Weights of a small GPT-style language model, trained from scratch on English Wikipedia.
Size: 11 layers, width 160, 2 heads of 64, MLP 448 SwiGLU, 5.81M parameters.
Architecture: RMSNorm before each block, rotary positions, no biases in attention or MLP, untied embeddings.
Training: a variant of SOAP for these matrices, 84M tokens.
Each number is 50 + 12 x the weight over its row's rms, rounded and kept within 0 to 99. Layers, rows and columns count from 0. The size before them is the row's rms in percent of the matrix's.

# layer 4 MLP down, 160x448, rms 0.167, rows 0-21, columns 192-255
097:44 66 59 49 55 41 68 36 33 48 54 54 55 46 51 36 69 57 36 54 26 70 48 45 45 49 58 50 51 80 38 44 52 51 33 43 41 46 42 60 53 35 29 50 42 62 49 55 47 41 60 52 71 50 22 36 27 46 47 64 54 58 34 47
098:59 50 46 32 50 48 57 61 56 43 55 49 36 58 55 71 36 53 46 24 45 45 37 28 44 52 58 64 33 40 62 52 54 54 54 36 51 57 70 28 57 34 47 80 59 56 65 70 57 41 35 39 53 56 35 37 52 55 69 32 46 44 56 34
101:57 57 55 43 53 55 52 49 50 60 44 55 64 52 38 57 32 63 30 31 48 56 54 55 38 43 44 41 43 49 40 58 61 51 62 51 65 44 69 46 26 57 43 34 56 39 45 45 33 47 40 54 33 49 48 48 54 38 35 49 44 78 63 62
102:38 29 52 45 54 56 35 63 53 48 43 55 65 46 59 37 43 71 55 44 31 54 51 52 48 47 55 72 62 56 45 74 58 69 59 59 49 31 60 54 29 58 41 57 59 73 64 32 44 41 54 60 58 45 42 39 43 43 30 52 33 29 43 48
094:66 31 68 27 23 43 37 35 54 49 51 57 60 57 47 35 36 44 63 62 68 51 30 59 56 56 58 45 66 54 54 66 54 57 47 60 44 57 42 31 49 49 47 73 59 41 59 37 44 73 38 57 48 72 23 48 47 51 33 63 24 58 32 57
144:54 55 55 55 76 67 55 50 58 28 47 47 51 61 44 52 34 36 53 53 63 44 39 51 55 58 43 37 58 42 71 62 83 66 37 60 44 33 58 60 29 54 49 54 65 41 47 43 44 34 64 29 45 61 54 51 51 58 55 70 66 49 35 42
099:50 51 60 55 47 55 58 50 32 47 37 46 62 56 42 34 74 63 46 44 41 60 35 61 44 51 43 30 63 78 41 54 55 59 42 48 43 32 55 55 43 56 52 46 60 53 60 54 54 46 55 73 26 84 56 33 52 47 47 40 43 27 51 45
094:35 53 64 29 63 49 66 51 28 45 82 43 57 32 60 35 47 62 58 52 31 36 43 37 59 61 48 41 41 34 42 29 55 60 48 52 44 78 43 62 40 62 38 44 59 55 62 54 37 56 39 34 60 77 45 39 39 55 46 48 68 47 58 61
100:61 63 48 43 46 53 60 63 51 46 49 57 45 50 34 64 61 41 63 69 56 54 47 59 34 33 54 42 56 42 63 29 55 42 45 57 33 35 16 37 55 47 48 40 35 53 60 43 65 60 59 63 62 33 37 45 33 45 42 48 37 62 55 56
097:50 46 66 43 38 65 39 38 51 46 42 59 39 37 48 44 28 59 41 39 48 34 46 22 51 61 21 45 65 58 57 72 47 54 30 52 51 43 38 27 36 73 46 66 46 47 33 50 61 42 39 48 45 60 38 50 83 62 49 64 53 42 43 46
107:55 40 41 48 31 51 47 41 47 49 43 55 70 37 53 48 53 56 63 62 29 50 34 51 51 30 50 60 27 54 48 44 32 27 69 22 50 45 54 61 57 69 51 33 31 47 58 58 54 50 40 53 46 58 47 37 43 57 46 36 55 40 57 63
092:43 53 43 57 48 48 74 53 67 57 34 68 40 53 46 43 69 57 60 67 67 61 44 76 31 49 41 49 36 33 69 57 43 48 31 60 45 40 66 46 55 31 54 71 59 36 56 41 26 51 41 43 60 67 31 57 49 47 46 41 44 15 59 48
098:50 77 60 16 72 55 43 50 34 66 55 47 68 32 49 74 49 39 57 50 40 52 57 58 55 31 43 53 47 29 33 39 54 43 39 56 57 52 71 37 68 55 83 39 27 48 48 55 57 48 30 52 58 34 56 43 46 63 53 74 34 40 64 37
095:55 53 59 49 75 40 32 39 54 44 50 47 76 51 40 61 55 47 38 35 58 56 51 41 35 59 48 29 51 48 35 35 43 05 57 41 42 35 59 51 55 64 36 38 49 57 69 56 59 33 57 39 46 42 33 81 33 38 33 52 55 33 61 43
101:40 58 39 43 42 57 66 41 57 42 52 44 49 34 44 32 56 49 44 67 44 46 57 46 54 38 51 54 63 62 48 50 60 32 54 27 88 63 46 51 50 49 50 21 47 54 63 62 58 55 43 67 72 53 61 62 50 50 62 65 66 39 49 42
099:40 29 54 45 43 37 42 61 53 28 44 56 59 49 46 49 48 41 55 53 71 35 47 42 47 67 47 75 64 63 55 62 43 36 64 71 47 50 66 64 52 44 43 33 36 38 54 48 70 29 32 47 47 27 49 75 41 70 42 60 50 46 18 31
094:56 74 63 47 55 70 42 48 52 72 57 57 67 52 53 64 47 70 40 54 55 60 46 52 38 24 46 69 37 33 48 47 65 54 49 53 33 44 40 50 49 42 46 43 64 68 30 51 60 65 46 31 49 45 63 50 46 62 54 46 50 48 35 42
096:61 63 64 66 56 45 43 54 47 40 46 43 43 57 52 50 46 43 31 51 39 65 45 54 41 37 29 57 45 45 37 51 27 49 50 69 71 23 40 35 58 65 46 39 75 39 59 45 66 49 59 56 66 49 37 45 38 47 56 56 39 53 47 67
100:71 49 52 49 34 69 43 43 63 28 40 20 40 39 58 37 50 24 54 63 36 61 54 47 41 47 55 62 54 63 31 49 62 49 55 22 56 61 44 45 56 48 62 39 50 31 33 58 44 66 80 51 49 62 67 47 43 54 71 60 38 53 42 46
105:73 50 67 59 55 46 61 27 54 75 48 47 56 38 43 53 72 57 55 24 56 36 65 54 61 64 42 48 64 51 54 65 52 55 58 49 70 39 48 57 37 67 58 61 55 52 43 55 38 49 32 67 49 53 51 54 53 51 64 36 46 49 58 48
100:45 58 44 57 61 60 35 46 55 50 53 51 38 57 39 50 38 38 52 51 57 44 42 44 70 36 60 52 46 49 42 23 63 56 66 69 47 61 48 46 63 35 52 49 17 41 51 47 30 45 35 35 38 39 40 54 66 45 46 17 46 50 50 33
095:39 28 58 26 68 55 52 45 32 35 64 51 51 40 26 48 53 57 51 39 64 45 78 56 38 32 50 33 40 62 40 49 38 29 31 67 58 58 51 59 50 55 26 39 56 36 40 49 29 58 50 69 50 20 50 47 43 38 55 58 37 53 40 57